config.yaml
n_head: 2
head_dim: 32
norm_place: "peri"
positions: "rope"
rope_base: 10000.0
rope_fraction: 1.0
qk_norm: false
batch_tokens: 32768
seq_len: 512
Each number is 128 + 24 x the weight over its row's rms, rounded and kept within 0 to 255. Layers, rows and columns count from 0. The size above them is the row's rms in percent of the matrix's.

# layer 5 attention query, 64x64, rms 0.188, rows 0-31, columns 32-63
size [ 25  33  26  44  40  26  64  83 107  67 167 155 165 151 150 147  34  21  44  30  43  54  49  93 123 152 140 159 158 162 176 157]
[[118 149 137 139 120 146 129  82 147 135 125 117 111  74 128  89  86 159 140 147 137 111 144 128 113 129 119 164 113 122 133 137]
 [114 118 155 104 122 105 126 110 123 120 133 117 127 126 148 109  95 132 134 141 130  78 128 180  96 132 101 128 121  98 122 113]
 [105 120 118 156 124 114 125 151 107  88 116 120 134 131 143 154 130 143 111 124 113 108 154 158 141 157 109 121 152 122 119 133]
 [106 134 152 163 131 120 169 107 135  98 108 131  86 100 142 100 105 132 131 133 111  93 142 153 112  95 100 140 129 162 121 115]
 [132 126 134 185 117 126 134 116 120  79 105 120 103 126 141 136 123 141 110 100  87 119 160 172 114 121 110 133 141 135 102 138]
 [139 129  96 116 141 125  89 150  95  94  93 126 130 132 122 136 135 130  94 109  73 150 123 146 158 127 152 161  98 123  73 126]
 [ 99  99 141 159 118 129 142 146 131  97 105 167 134 111 150 127 117 137 105 126  81 104 122 130 116 134 118 138 110 142 119 102]
 [146 159  88  81 132 116 121 130 134 153 141  84 133 129 119 132 142 125 144 129 171 181 132  97 155 140 145 129 142 121 138 149]
 [146 149 161 126 122 128 136  91 134 130 130  89 109 139 148 108 121 116 130 121 178 141 144 143 103 101 101 106 177 122 157 159]
 [129  90  89 158 110 143  76 163 143 128  86 140 122 138 145 136 158 161 100 112  72 117 155 141 134 155 131 156 131 115 101 113]
 [109 122 176  96 147 130 125 128 112 127 129 144 163  90 139 107 124 128 120 143 162 128 108 101 143 149  94 113 135 137 130 133]
 [131 163 124 125 114 157 165 112 116 115 131  90 128 137 122 113 108  79 140 110 118 127 132 124 129 126 101 142 160 151 122 106]
 [145 123  80 126  97  90 131 115 131 130 145 119 118 191 158 134 123 143 110 138 118 117  99 135 143 116 129 129 143 152  86 101]
 [120 157 124 108 113 149 183 193 105 144 119 127 133 149 171 142 150 145 110 122 163 134  92 132  99 144 132 146 177 145 161 138]
 [155 176 109 154 128  68  91 123 131  96 109  84 139 131 162 123 139 144 141  96 168 143  89 138 130 175 104  92 143 143 126 159]
 [119 119 123 165  80 110 154  95 103 158 139 179 124 129 143  97 108 131 102 129  83 147 109 102 115 193 123 162 115 145 127 168]
 [134 132 105 134 123 149 120 137 145 162 102 137 147 157 140 133 143 126 132 125 122 155 139  91 148 123 156 138 135 138 132 143]
 [120 144 135 101 119 144 157  81 139 147 113 147  93 109 133  97  65 120 116 165 129 118  92 142 130 141 106 127 116  86 145 117]
 [116 127 135 137 127 108 143 100 129 103 119 121 105  67 137 125 106 128 135 130 120  96 140 146 118 135  94 110 127 140 121 106]
 [141 139 131  72 103 143 130 124 151 180 133 120 123 122 105 114 127 104 161 145 164 148 132  87 123 119 143 141 113 138 142 123]
 [106 129 178 165 129 131 181 110 151  95 122 141  92  98 155  91  94 140 128 124 135 101 141 130  96  99 110 115 135 163 139 116]
 [115 124 164 172 125 144 164 111 137  91 107 138 117 116 164 119 108 140 107 118 111 102 151 144  99 111  92 116 141 152 145 118]
 [118 102 189 179 118 148 133 101 141 112 121 127 110 133 153 107 110 123 112 126 131  88 159 161  82  91  88 104 158 141 157 118]
 [104 100  93 128 122 115 108 174 132 122 121 158 146 108 123 137 134 146 120 134  77 137 124 103 151 155 154 155  87 137 100  90]
 [147 146 102 107 116 127 102 133 143 145 137  70 119 139 133 123 147 135 136 120 163 177 164 117 132 122 137 124 171 125 143 151]
 [149 151 179 118 153 146 179  88 107 132 137 131 107 137 115 128 112  97 132 130 149  97  92 152 122 106 112 105 120 115 133 165]
 [120 105 141 141 116 161 112 105 141 173 170 137 119 149 136 113 138 146 118 175 130 139 100 121 112  90 100 123 160 114 141 124]
 [128 129 155 136 121  80 172 161  81 134 114 159 133 150 105 117 123  87 131 144 121 122  83 161 140 134 134 168 167 156 119 109]
 [ 88 148 119 134 170 100 110 139 149 101 201 112 121 144 120  97 137 101 101 163 165 130 123 130 134 142 126 145 174 107 164 123]
 [134 146 123 132 119 211 109 108  84 104 128 150 126 152 105 119  97 103 143 139 137 138  89 116 136 164 140 139 145 167 151 133]
 [132 136 111 180 147 127 156 154  95 130 159 104 154 105 120 146 144 142 134 112 133  87 137 150 137 143 137 107 146 141 151 105]
 [172 171 134 125 113 134  91 152 151 123 158 106 107 147 131 113  86 143 126 142 109 141 111 133 129 152 133 136 126  93 182  75]]
# layer 5 attention key, 64x64, rms 0.184, rows 0-31, columns 32-63
size [ 30  31  27  32  41  49  50  74 119 140 148 155 152 159 160 157  24  29  36  31  32  37  57  86 112  68 152 154 159 148 147 151]
[[139  91 151  80 122  84 104 148 127 124 162 135 100 130 101 136 129  74 121 132 109 113 107 150 149 163 159 117 116 111 135 130]
 [147 111 113  87 112 119  95 176 164 147 118 139 116  97  95 134 107  87 139 149 117 118 111 139 150 169 166 125  78  79 155 145]
 [147 137  92 107 160 120 145 138 150 190 111 146 134 132 158 124 100  66 118 159 151 111  92 119 143 107 144 110  79 102 149 116]
 [105  69 174 109  89  96  83 128 150 114 120 115  98 150 103  97 144 134 131 110  93  81 123 170  93 178 128 137 153 111 120 126]
 [123  85 144 105 138  99  58 159 148 137 127 136  77 143 109 104 129 103 111 137  91  92 103 165 106 136 147 159 113  67 125 141]
 [119  90 138 124 149 121  63 165 151 155 131 148 105 110 139 119 131 120  92 136 127 151 102 189 108 134 156 159 101 103 143 133]
 [ 96  88 126 144 154 103 104 139 140 137 129 160 114 122 168 114 129 126 107 141 122 134  96 208  89 163 140 133 107 114 140 120]
 [165 147 125 109 103 149 127 125 126 130 124 101 134 118  77 113 132 129 125 124 129 116 160  53 181  80 129 131 143 125 123 150]
 [109 113 119 144 173 124 144 130 137 140 129 156 128 114 170 126 141 135 117 133 149 167  89 184  89 142 139 134 108 154 144 109]
 [151 112 125 113 154 123 147 105 152 131 124 124 105 118 129 114 197 114 160  93 112 148 131 123  87 149 133 135 175 108 137 105]
 [154 152 140 112 158 103 129 123 107 145 101 113 121 122 143 122 123 118 105 126 114  93 109  54 216  85 118 140 112 121 146 159]
 [137  79 104 172 153 120 110 119 125 102 115 147 139 140 138 107 115 118 167 110 151 116 119  97 160 140 137 150 136 130 144 127]
 [165 149  89  96 162 149 124 108 162  74 143 143 108 150 166 142 141 121  84 119 126 110 125 134 122 129  66 157 122 155 123 138]
 [ 89 129 137  76  74 111 112 102 163  93 135 149 132 105 164 127 153 142 129 163 126 110 120 111 127 111 127 145 169 148 142 163]
 [153 149 126 137  81 143 130 166 108  69 131 125 139 108 106 144 164 167 162 173 161  80 118 106 108 138  95 118  97 150 150 118]
 [179 101 103 152 164 121 172 143 123 116 135 117 140 104 156  92  94 156 160 199 121 154 136  90 119 147 100 141 154 110  97 126]
 [117 130 172 134 134 122 130  96  91  76 167  87 146 145 142 150 160 126 141 108 145 134 152 150 120 109 100 106 160 140 119 125]
 [121 107 137  91 143 103 100 159 147 101 143 142 113 114  83  86 126 110 118 142 100 122 127 154 140 160 150 111 105 117 147 114]
 [122  86 164  85 102  91 113 159 157 123 134 130  89 153 111 100  94  79 134 165 111  76 116 164 126 160 145 121 110 110 149 114]
 [132 146 117 145 125 132 162  95 103  89 122 126 173 163 126 136 136 164 153 103 123 154 148  97 127  92 109  96 172 151 105 136]
 [ 94 119 134 146 103 100 136 113 120  76 101 136 139 164 122 101 150 143 156 100  91  87 145 164 100 155  98 101 158 117 110 115]
 [102 123 145 125  95  92 135 129 121  81 100 131  97 177 118 124 120 120 146 124  75  81 123 174  77 175 107 117 157  99 116 114]
 [112 142 140 128  78 115 164 112 112  84 129 110 143 165 120 149  98 126 162 125  97  84 149 119 108 143  94  97 161 128 105 125]
 [130 108 112 134 177 130 118 142 143 157 123 156 124  96 148 105 163 138 111 125 158 177  94 147 117 120 153 152 110 141 153 125]
 [127 155 150 113  91 117 139 108 116  99 142  98 118 171 109 153 116 116 174 113  86  82 160 111 120 161 102 104 159  98  92 117]
 [118 125 112 120 107 135  80 147 118 137 134 125 138 138 122 141  79 127  99 157 121 100 129 146 157 128 116 133  98 129 112 126]
 [147  72 137 150 125 103 115 169 122 160 114 133 133 134  96 108 126 112 131 107 144 121 109 139 102 133  61 128 160 140 138 198]
 [148 130 161 126 125 127 136 145 129 140 145 127 140 107 163 138  81 145 131 139 134  98 153 176 165 119 119 121 173 130 115 123]
 [125 134 138 162 122 124 158 133 158  95 125 141 137 126  53 152 156 122  73 161 139 189 144 127 176 139  99 131 129 111 134 132]
 [136 141 138 139 154 137 118 135 159 156 103 121 131 147  84 132  66 147  88 127 148  85 125  38  67 123 164 119 152 132 120 146]
 [125 128  93 158 130 141 119 120 128 103 117 149 110 140 155 132 160 125 121 130 128 105 120 143 181 116 215 117 186 138 141 159]
 [176 136 138 167 140 117  86 100 101 136  96 122 136 125 135 139 164 104 107 209 138 124 121 148  71 114 181 135 117 120 119 137]]
# layer 5 attention value, 64x64, rms 0.213, rows 0-14, columns 32-63
size [124 124 114 116 105 117 118 118 118 122 117 118 115 102 128]
[[133 149 135 133 108 125 160 134  98 113 137  72 130 173 132 183 123 126 146 115 115 126  86 128 139 130 113 144 143  66 104 122]
 [116 109 128 136 155 117 117 154 125  99 137 106  75 156 140 130 104 156 179 126 119 122 132 125 136 126 121  88 113 138 104 167]
 [129 155  76 146 114 149 136 167 187 154  87 121 140 111 119  92 157  93 109 138 168 120  97 163 147 135 148 144 110  83 128 170]
 [132 126 134 132 142 134 135 119 121 116  73 175 112 152  87 168 124 100 172 123 155 122 124 138 119 119 116 124 115 136 124 114]
 [189 100 117 123 152 156 130 101 160 158 160 100 139 125 139 157 164 125  91 125 125 110 123 122 116 108 123 110 123 104 184 134]
 [109  76 141 151 126 149  99  96 151 125 143 119 133  79 136 159 132  83 132 154 138  98 166 134 135 106 123 136  87 146 145 133]
 [144 148 136 101 107 111 124 154 129 154 143 150 105 124 143  96 132  85 139 138  89 137 166 130 131 125 104 109 167 125 106 134]
 [130 138 135 128 122 131 107 179  94  87 151 111 133 120  93 140 126  92 131 126  76  99 143 130 126 113 119 137 113 144 129 115]
 [102 159 132 137 146 124  91 120 138 132 138 105 163 131  93  76 128 151 162 129  71 127 103 136 124 102 130 153 125 150 148 123]
 [135 110 142 138 115  94 172 127 105 105 149 139 180 165 135 145 121 102 147 106  99 124 104 107 112 145 126 104 159 122 112 138]
 [133 135 126 111 132 161 108 125 160 142 119  77 217 166 141  89 126 127 131 118 139 126 156 160 127 137 126 142 130 146 144 158]
 [151 133 159 161 139 158 144 115 114 113 113 148 153 117 139 119 147 125 146 116 129  95 158 141 129  99 124 158 106 111  78 146]
 [127 146  99 139 131 123 105 136 151 141 120 103 104 102 138 110 115  85 104 153 116 124 101 136 119 131 121 165 150 129 171 115]
 [116  89 118 122 147 141 130 142 149 123 137  93 147 112 140 124 136 136 107 141 110 152 126  87 139 149 128 109 108 106 150 122]
 [140 104  96 123 100 153  94 111 134 172 141  97 128 120 135 129 135  94  90 146 133 129 103 130 137 108 139 114 142 119 129 126]]
# layer 5 attention output (transposed), 64x64, rms 0.167, rows 0-13, columns 32-63
size [116 124 113 122 101 111 125 110 112 118 107 114 111 102]
[[152 160 149  82 100 129 170 125 119 130 148  87 122 164 118 157 117 137 113 112 125 129  95 128  93 129 116 147 143  82 121 141]
 [129 113 135  71 155 123 111 170 138 113 137 104  90 138 156 109 127 172 151  93 124 160 142 139 110 116 111 108  96 141 127 131]
 [110 163  82 149 133 149 172 160 179 169  77 128 148 121 139 109 137 123 143 123 149 119  93 123 150 133 142 140 121  86 126 177]
 [143 124 128 101 125 119 138 135 130 101 100 153 119 146 113 174  96 115 167 132 147 129 140 149  86 133 105 126 105 150 130 131]
 [179  81  97 167 164 165 113 129 134 118 149 104 144 116  97 146 111 127 130 132 155 110 119 155 108 106 115 110 101 106 163 118]
 [ 92  82 150 201 133 142 123 111 137 116 130 117 123 103 130 135 134  88 142 140 116 109 148 114 145 120 103 143  72 150 144 143]
 [162 148 146  67  87  98 116 127 143 151 131 146 119 110 154 110 137  98 133 136  98 133 150 103 136 128 112  97 133 150 131 142]
 [158 130 163 128 112 132 108 161  98 105 135 117 139 106  86 132 125  74 124 114  92 106 130 133 106  78 136 144 101 145 135 133]
 [ 89 162 138 124 136 128 112 137 118 127 140 113 177 154 102  82 107 146 167 127  70 131  96 155 129 121 114 137 107 165 143 126]
 [140 122 166  89  95  99 157 124 123  82 152 127 163 155 116 160 125 120 116 114 117 145  90 110  85 129 115 101 155 142 129 160]
 [158 130 116 148 111 147 127 122 158 161 131  70 200 176 112 115 137 155 141 129 122 117 157 106 150 145 147 137 117 140 138 145]
 [148 136 160 161 154 138 118  96 116 103 100 140 169 115 139 134 140 127 146 118 123 136 154 122  98 118 136 134  92 100  90 181]
 [110 164  91 140 113 108 106 164 130 152 120 108 107 121 151 115 125 102 116 170  91 101 130 151 159 130 157 155 147 118 147  96]
 [104 116 116 157 134 157 134 134 130  92 138 119 131  96 143 144 166 111  87 152  91 133 130 151 140 118 133 109 111  90 127 107]]